Weights of a small transformer language model.
Training: a variant of Adam for these matrices, 122M tokens, 7372 steps.
Each number is 500 + 50 x the weight over its row's rms, rounded and kept within 0 to 999. Layers, rows and columns count from 0. Numbers have three digits each. The size before them is the row's rms in percent of the matrix's.

# up: layer 6 MLP up, 640x160, rms 0.123, rows 631-639, columns 0-79
# down: layer 6 MLP down (transposed), 640x160, rms 0.115, rows 631-639, columns 0-79
up631 115:532549510542578498444421531489515535557550491508552442520466501509586445563499512564460556452453542483572493553471488539493556590486491528526421477520469487493625524494504467409475560447443499492497459515489521557441542609539591502431412550
down631 116:548530474532485575423386517449478585519568606474481514557465557491576439523513560514406443513501507491505482529543419489593554486422478548556512439446575518494427530492481498512494476446443466482569462471505600592528475579515513479511510587
up632 096:424536493387502422454494554445445515539501548457531531513491474421585420467513498496570444443489418492457481439520588542521414548519466416474509539615430453493488461490503553478477527367526512510507537482530534461441500516466478562491433475
down632 097:545387498365552531562488609466473537455458546565518477428578519537490515513485524525525607538510522500448461608482484533510546510493517487481432528474438518491495507529430535525551492500587455579449518448441553429530500551510515464571456525
up633 100:432477531466490434490524574464488490512586421518433387525484527471517534517475533492513580572421502528481511533474451512505504602511508563428546465468390569369503583487405462523454502430516462532542625427600509528520507413525448515553491426
down633 104:571454614560474571495534487500418408508521566547460565570596494526525530548593500398571528529559432540591452515527641525538538427512495446516479488511585459482538471531490523488476484544487513438497490459478573566561486495487559577516420489
up634 101:566514502486565538489445422439546513582424611442465482565518497524479576470388537527404500497589484524575383555440491458500536481513505448507442503462525493470562456519538480448509498500473500452528513510530537489490347409352445507506413512
down634 092:434469486457665485542462549503475515528514541484538474371453477470462480457507519536479491539569485513530510529517554549547507518453484492495453545609485455594582540487480499471479442537493498573541432495609666510526492492551578469473435507
up635 103:536515433459547496515416477429501454430533529458458481405476512445481558444529507491470495517427543472492512570450603528517509480581473488383470479536573521567577463490547566554521497446557624434547538519489531468433464502553644579552421531
down635 101:466483479476533478489501479451449565495449543499466573534523493524471532550508495352494406402454469547522522526524477535458548518516450529545487523575432544488381482443479552490554528510469621495420497479489551509498523433453489419422471483
up636 102:498578463541446529530521474515524398517517502500515343462523532473457456503512547480480516642487537489505517490488481537463418451532559439527496495510491529541569595560497515513518363401521567585611460485489522464532454544473503537517468542
down636 104:466548567487457595512527454466595344561457493449466556496506551602479486557591486465451436562542510475481532546540520473579516565508538466523521509523446428508517493529462497501433472490459564492437541528419582482626551503428546473556490394
up637 101:468453526478570356481467518406579581555612457508433468551435418527483460558547575490466578543542432486451503475551508577497413520559506495577438543518341514496483515602511527517532513540511457560456558495554471459472477474429506470444466428
down637 108:583578400493508436533523453529444486449574592510477411471570489468531546572510394508550514431461513488430496424428497502447488587519523473451525529485460501502501584559436468514532503472586497450525488513423353527552512459488514540523546505
up638 082:533513405433524575504395461514472452534509572510459500559470467451516540469497484484495520454482443398553393467429463470427497496527469485457506420517374414445487478640533484480509515436525395589522567424538479514492494514483533482541515459
down638 082:495497535517457508473625509590450485498502470562523499487462505481518407455542442450497465519526619567460480571544485410472460548522473508494494573484529534498577544500474563536540441534542458496459428574434289457483525479448551501470516439
up639 101:511443426523455476492501517429580519540522505459490490571466480540529492475555569513589563530470465476460360471516463559477516519510507452468437541492449486462510512610475557507433537521479486552530555532470509522501508438463501468495517479
down639 097:480544466528500485561571536536607541462546532585497485481575506519484499569475575507590478523442511578514463444509507472446526532507434432455535494548577508455421436483496442446534544521553496477470445526571438368503516599504593560407478493